Weights of a small GPT-style language model, trained from scratch on English Wikipedia: 6.75M parameters.
Each number is 128 + 24 x the weight over its row's rms, rounded and kept within 0 to 255. Layers, rows and columns count from 0. Numbers have three digits each. The size before them is the row's rms in percent of the matrix's.

# layer 5 MLP down (transposed), 1024x256, rms 0.13, rows 432-481, columns 64-127
104:144112127153122146152148151118121133123135148132196132152155084136134106123164158128133152143132127122106084134147066119136105149135132148101135090139185107150144176139143141136131149151110182
095:160064105163063159094123117120114110082137140158099130151148061136091126116139113119141117134114162173170124089158101087104121127114145107145150137094106149109117090144166150119143098094122114
097:108101140152142111093149165123175172111185123137115139139150177141144102150114111115074112087170091132140133148135123161115114136136161115125146138154169131120122107132140145114072097159120120
091:119091128100154107162132154148150130160128117126136106111152161149118140126125139120089121147146147136067093138162184129153127137108119100094114128123144109141111155154121086182089150119101076
103:113113137147165085097168148127094153078170125132131164181117125131127129104120117147142149131065145124100123155156121134142118132155124124141138079121130151114113143156146091151157194109115139
105:137098128086107084133103133094109129109120104112134078115124154210128084110100135139117156122087169173131130123077167150145141138145123114117124112142139127173091150117158137150142124068138113
098:092122135150122107126141166134165129099137104108135139116122143111102152092144153172130104063122140115107127110172119146108102151135140125132147126142155093150130147134139163101186126118177162
100:118106142143127104077133091150170127111165147152103037107140131130086123075136147126102121143136150130126155105152181116158121114160104151105171093149156132114120173155038103148106143152153097
097:126119154136146154124159148148159116114131103144113055148096159121152076181123125166100137152116171098122097124091099139118117136086142144132142112148132147175127120177159107103095118143141105
091:130137153146125111086143110175105157160156145148095081152103117118124131154139121132154107134108160121169142109121153139122151074123140144152110135134091136144162082100141140155103110101141081
105:128113147153103116099143162114143115142141144131113140151113160128142096159156143142092131123126131158096175132154123095135137127138127097133144123170119096115165137118088140091115127150160134
099:146157144145141148093122142100118138098113142133069139136153122133086138123123147099127117166145099135101147130139149164152132151133134161125108110119147112131109136108111136161150147139125181
104:125135091109107109115109124130108119188131105133112150087126120094099109109187123062118156180140170129100169145110144156141131133112138131130136091110122142142119156156148108111123155201149111
098:142148099116144099104149125095104144126126107129146118140133104138112137177137088093069098127102109179149070139129139126111093131148141134130097104142138118139092071143154116150183184089167142
102:140132118114101103131152125098157122147112111147118143137116133075114086137140132118104125122117164127126101120098131142087129102145131121090113149107091100115121101123120122143123152154168113
087:106115177109130180150168124112167136106153119129136175116137147121141096148120137154179155099158152130149119169144112105103185141133136104148081109128102123123110145112136143109131120147121141
109:146122142106147090109145090122123135152124113169119100071097115121139119172155116085107103142162130130136129161124187138134114117136103107145112102113138106075117172138127119127173142094159153
101:124113125112156148128137126123131160130139113094143108144096134118136104129127154122129175153138130151109127156138061123128117123124139111104095113126117121129121144120148092119124142127155163
095:161146139139124117125152118081111147095117129100141133101160093090133157128106151136151088118102152121167104107137157110143088166116079133155126123108111161128162173124133170100124176113105124
105:104122143167094099148115090180128178103123140144159127122121111085153101138120132107161121099119161146138098130108137180176094115126136134122104113147145098104082087130124125116121132130129112
099:125145155108119124156121149125113140131137173123142107153089121101125079139080112168107100111185159142103117138128111103133130086150095105098098080103078074153155136125133068126153104156122134
105:156171121145129114147093090095121116136130095128121114124174140152132126155117131111130121127125147167130133133160125143148134146102132150177167156144137126140151095081101181158149116136096100
101:163131130134137088102108114158124141129126103151149137121140143138116141117110095145149109118099135123097117160124117093129120187126136138080167102170159170106139102127144148105144169158130089
103:127132126129109127117154116118121124118128116145133133192100185163126110133158146156123095110168126143112145115113143135105142140153100134135111151133105132161124153153137151115105136156107076
095:096096134141115153133169093127131129114117109105133090176115136156130132117154155150161124207151118131118138116081122140179139124117098111134112123119107102146125132140142164148156101085159166
094:144169151101116096130135115126153161130136131150104109177142138103112144120149142114098114139128173100094112119109177156166131078123145111124140096136179133151134103109104100126136122117087135
098:134165120179120120135116127129136129119122179112116136080146110139082132169171135103138123119140123169103117121154100126125121118137187122100100140128150180165159138141134172108091126090116172
099:088106103122150167141121116153108118143131122164100166137136121150128065060133137119100137133141127134163054157164133143103108162186140095150106127117109148191087131098146161166115180134120112
102:112100085155147119132160151154114141147194125094129146105150181151198124115071134101109152124174098105149107143155119123105126085136154112130107164141100134123108144165116152130109144126123135
104:100126107107130154129125141124090138154145165099115095118141155093162108133134094116119099130104121151115104126103158167123129089130086113136108094117164100110160083124171132138100067160101139
101:154129133132087125167103133137132137088146086101130111132153118126127142129126164111134148101131143092117142112116131092070113104122140109104137116116139137121119143125114099106122064164129087
096:132111133112143143071149126128112147105162122162151134117153090117103148165132104172137111130152157137159075143157131121123142122107127121170105100111168114093131151148149135138094148135131174
098:122095127122135135112113112114162114091164136129162145139129080129103082107112120145135137087109097112148106137138129144152135097141143126118107134129134075128136120151060167117125129085112131
094:135173105120123160146135104128138090121132135133150137159110132125126163144152141119162084080153168145111158132163110161138143120139142119104136078138165158110147149125123144099126113142112100
101:156126156122105136152141109136138131133181057167141092150143188119114114105121110107109162146145119108163133082155162102091099129101117158150128129146128131131125144133157130084167142095165146
106:118137159138144132072111136121075160176125119146137118110119125118097145124104161104148143118133150090170123112072126125097170137126114119085169125102162121142115151123164140127092133100166094
101:094163126147120109088123142168183146151134110121093138146127154162143137110104144100127128123118124130111127092129131113124146119159134110126176133102139122118108137081102144102175183112171138
103:129160062141150115163170121112134168160118103100068148149113106070123148112151151159178090159148163119110129140112071159128147137152179101147090103162141103153106116148174119137119163113084103
095:136143164135138130130120124141134154120093145098115115110106107102075144076136092110176152101147124144122091125122171123126126114129139122096148125121096112149113126116190114129135163145116165
100:141135111144105148100091144129116129143125148157133158135129123123144133130093138120165096121146121116152119182087151093142115167118133145144091102134137130142113107130140146142115177143121132
098:125102133096098151122138133155100112115154110108106109103091116149144169089135082154141123083113109125122130103138151131117149137131090113115146115134151131125118115134130156144070113106124139
102:166107092086131142147139120133093122146125114155134127134160103170154100122116121138136135129108122099108133132086114140112135154131136144114128177166125126140103099093145094136095140115127116
107:105139157082132149121136111163111167166077167121117117161161156171140127100089142095124115154124102113181150172155104097126156097108135091089141133114164138174136132160144122082138140165139080
099:123084132111094107150117113117112153142140124134139113113113145101112105177124182139123146112125129109131163128140083163093140163159162135155141176136155166144129110151154106128154119132120118
101:063106137100143098131141107130145129137094129136152147111112102133123117103137147072156125129085132090095120141135115122127107158131124109106129111150145150132083133152140099105115110130187110
105:150130124123102142101106100155123171092130152109158111125132157136133157130136138122103155163162141137060157141109134123101111133125094141079108153102155135147125129104126118116137113118094135
100:070085119147122116080121144143127155149113144143126133112146160084152204146161160137104167145153108149149163164163127155103113096145095124150100146130167099119135117152151124175137100108143096
107:140129123096078132108139147141116147131147113149153125118147191078105117088121121142136148131147110151101192126172148098149117140101138102086136165153175169138144126144140095107182116163107168
100:084082112137144143140115115160046109132119086138138105133125127120174110126169075169149153129156124100150146092104138117110090117135137128106139107126155107148129141115121138163116094140146091
107:129101115137099116116119091118171114125165140091126098133112098091087130111100131151144130126143123101167124149088146107141131121171161093128118139154125127135093143121150199129113197127149141
# layer 5 MLP up, 1024x256, rms 0.131, rows 433-482, columns 64-127
100:152113112166115151129153122137145140081114099138125160136116128136163135116118158094109134169101112114124136123108119141132113138121180131130135155073133092093102083098124115141110098114137091
099:109134170120149127154089171112172140153103148135169137122125109093106134138133112162137117131152116120170185158124093125123140116139107094121119122147120142141146132170111091136119164150174107
097:086131136126136168095107145124137143158166149121142142136109149150130136115152107117130088173128115131151137126137126170089120094168116108126145158087146131147108114130146129124141119113183107
101:118101110150145122135104088174148102135125088125140135116088125113174149137115162135146103149180142149184149116155110187117150131166128133094108157122113156135119105111107145174047113097114163
104:118132121156123119132113142172121140100129129082119127127070133168111080081109137106107138136111135110155131181148146153173122158144144142089133101192140117146125135135123126119141109125095115
103:127142101116141097101098109120181120100160121149113132132086103101144124104164085151112154139153120155118152129082092127118109123154117116113094131161136130129140103157115116114117116107138097
102:125132124180175161117076092116139148135162113130141118122114109118137095146197121182118133119110160142100120109112136160155100127175127133147102132113147158101130154084140165129142127167147112
098:117152066120114151129102126112124135124127123155180158091133112087105118096156142117142125087153123102138119143165143130114158156152114097106105181112128117135094152095103136120128110152072098
100:130099134123111141158101156154174145134131167125180151098109106155160115130098104108138112113134097098136051157162138134100176109137117111110134123061142102156137098109117112094104174118171152
097:150121118122126147106081109097143141084122108120185113103124133151122184125154121123097109157150122103146097176140128102156134122198146118145150090107077129177115129128149114161112134151123161
103:098126103119084150119107078138116133124193119135137138097154172133079114153135170126067112163130125138115108115123147153152122167115132145166146159124152120085166124131124133128114129152132157
099:098080125152099093066100117125185131158150163135089126101122106135092136121140114163145140109135124126129148142131134134148104146109119162132108170109123117105155092101098113106166123135111162
101:126166089136148126166150120116103121123170103089144127115123109132124150144139090093163106110120105144133095103112122133142102113108143153149160176093116132084123124191104107114090156113150104
105:146142140156133152136097126143130091143167104175159138119092190145112126138125109148118106137141108116154108108154133155123153116146131092146115130115125144124134107080140145098120079108081112
098:119142142136182129144121134118088118132124084074112117114124127135153093139098110123146167137111164108156132128147113130132143171123117140131106116139125146082148130130085129105100149132112125
105:121142133142101099134135089114091107105104128164125082143091125115148123147114155146141138104151125114168111135138116122135139112129102104145100084095131130120144122114099129117140094140157120
103:116142115137079113122092167136116113155087137131121125124137118143130096126128116129182146125148109101139096104113116142144180101150119126168110157085111113085104095098147095151102109152115154
097:107119161139096105147123120143122114157147126135149164162115112143124119099137130127172100099127142124120144134150148164150127165120127117114116128086110156074122117119123077126147090101113152
104:110134168128147144154136137124092053136124131136105122156122068106156110130134142139113123132125112076156128150128086136143158157174167092159091145127122146137153153144113162109155156139128145
101:120119141154149136120115115173082133101125111122120128134093118082161100113123124112119138168092120117114112119126149153143105119120119142116157148130121152152127097151100122102118147152135088
099:123111110092148109103123108149127104171139142119141114100115145116114129122145113135163120149152122110144098145082130178133124080120164138085119118092121129133135106175109111140139121082147165
093:125096160109104159145123106153128095092104148110171103101139111103131163128105105118151156141144129130117136106113163155118160148143127091100115131156141128138129126080114074157188083147124173
101:103153149165152120174100073115144163129106130098165101143172061099144087130062152093101070101121117131133133145141149145135149140110123178132160133120089126091161125140136114127103084131154113
100:123138121141135187129164096138131096112135124086130088122117162082089146156124147150145160143144118157104150126159121152106148126112124117111127154117139107162149107137138127160141139099105091
099:165084125181116106141120084105153101119130129134088150124139144137137128115101110107133157115150092144154102064095145168092157112130114123147138129091138112112125152126163118171114111125168148
098:088155106122090144103156110115108126147104139111154125127111152165121182146127109119161107119125133153119158129091125120144105131108135142130148167153147093115129117150129134125129128122132110
098:094144106142100113143130090123135153106176107114152134112154124119144174130155165119130132158135133146148103128111113144159131155144155074163110130115140124123117098106134139071106122158074163
101:100138125138111124115143139139107103153132138147103083148142171150156126078145113125089163114153123149180100141143146167106112110145084125079122123136110133134137143112132097118160092163149150
102:114160089161088126122123107131103127076110108104178141095154170105175099155144121131105093126120109112164124106099143119160135186179146129132105174143122150136147134109112117121133134135124159
101:180162153146139121158162107156121115104172134116125115152130087135107136155156123094121124128139157178115144101096121120170114120090135127126139138115094150099075144103142137070108135138132133
101:148128153114148143131131121138098153109141097150124141147071091131145117141122098109106157173109099123130133127126141158144131107123106200120107145140095119078177124104123109099140145185166136
105:126128122139149108092114122147149165102120149130120116086136132100079135137139150178092143123100104153168118154179118102159121121101145139104049159133084145125132096170094136136091134120116143
093:104104136111137094135086113157124115127129131138104112143114152144126137156114162119184136144143127141106153110113127147106157120117107131083137132126120145076105118126124124155133161092157123
099:156124146178104128162135124121120128106063147126107153115101111119188133129124132107127108127113122174090135153096162137140151143116150080139129103109102102095090122159115115188103083098124106
104:132118172073118128120106134168129128142141091111114124085131121080147124111161115097107156105096130099160123144140157126143198132140138113118140134080117116134105115125152166136105168130153125
098:090138095108132141162137139098128109099125118120146082142116130096104122133138135085122139107149119147127083078127158154144185129094118117114132123139086126167139099153091106147154118119141119
105:111111155157067123132117119130084136149183123170142147138175124138099153153126163166142075134131114113160096150167163129087136100115176113108117107130140120104118151114078134154123139106136142
095:169158120160080117122125058159096177145124112091132112119172113124131099179136144128115116156133129160129189151155090130137143134103116154130078113136098121125146131135108142126141196164111142
098:132135158106149155112076124131147143121147149164122123124142124133154101152138142164110112134161116145134115183165128143126160103146119114184097109103155123140124144136088148132144107132165148
100:122132116118161128128118154133129097131133151094087108108131147153138119137119149157161107130163166144162098136087120125128142126142119101121149146109167163135145121116185121102154133120093092
093:097143096192141142140132147147149106116121080163166118137131209132094161109144102060194124184132160143131108129150147059172128148156112123180112140119117130138128134140158138136110116154116155
103:181119140133132109143162151105094134123098159136136109152116090127166151103142111151114125103121135172093147132154139161167128191173135130146171143130105132077126101149125142136158121097077143
102:151169174165095118136154116153150107093124176149147161114145115124146145131173095112132092119131183164132131103174109134142142135146137137114138170080150131119090116145101126097164136121169130
101:143135117161100139116114135136106117060130127180139109127148126174127141136097145106141119148127165121138100104146121139131130082137112158134144148144135093147100108115119122135170093118088130
102:106155154140100160133162149109116124088182142129069134148163132140116136120117163127173151100128123154171125131093128127115164110104131163132141126142146113135119106092121094090135130128096156
097:154125151138136094152113103133171146148139152155076108080157115140121088153177116109101163124122119162113161102127130139146129128132114082098134139156116153121127151166086136119154162094112156
103:120138079148111123145117115118129101120117131137122117080154112121190133101151108116114154124073107090120152090093163150101150150133097140147149078149106126129148106126096131097123104092092131
102:202109122142117129155141112127153130106118119158132084120123133103101124130107131089133118145177099094110141094127110101157144097112126139128116115089110116095155138147137100098134136180130134
110:149103107126128093132153096128128085134142127099103120149113101122139157125112121137131138089149182116100071130155092122130126101125132130135099126160103114099098094182145131095161140136084141
095:126139150112113190108149126131162119115200144184104138115158149137149130138116116083113119149117119146158096126159118137121146083130105083180128083070099117151153096161109082118132122122155126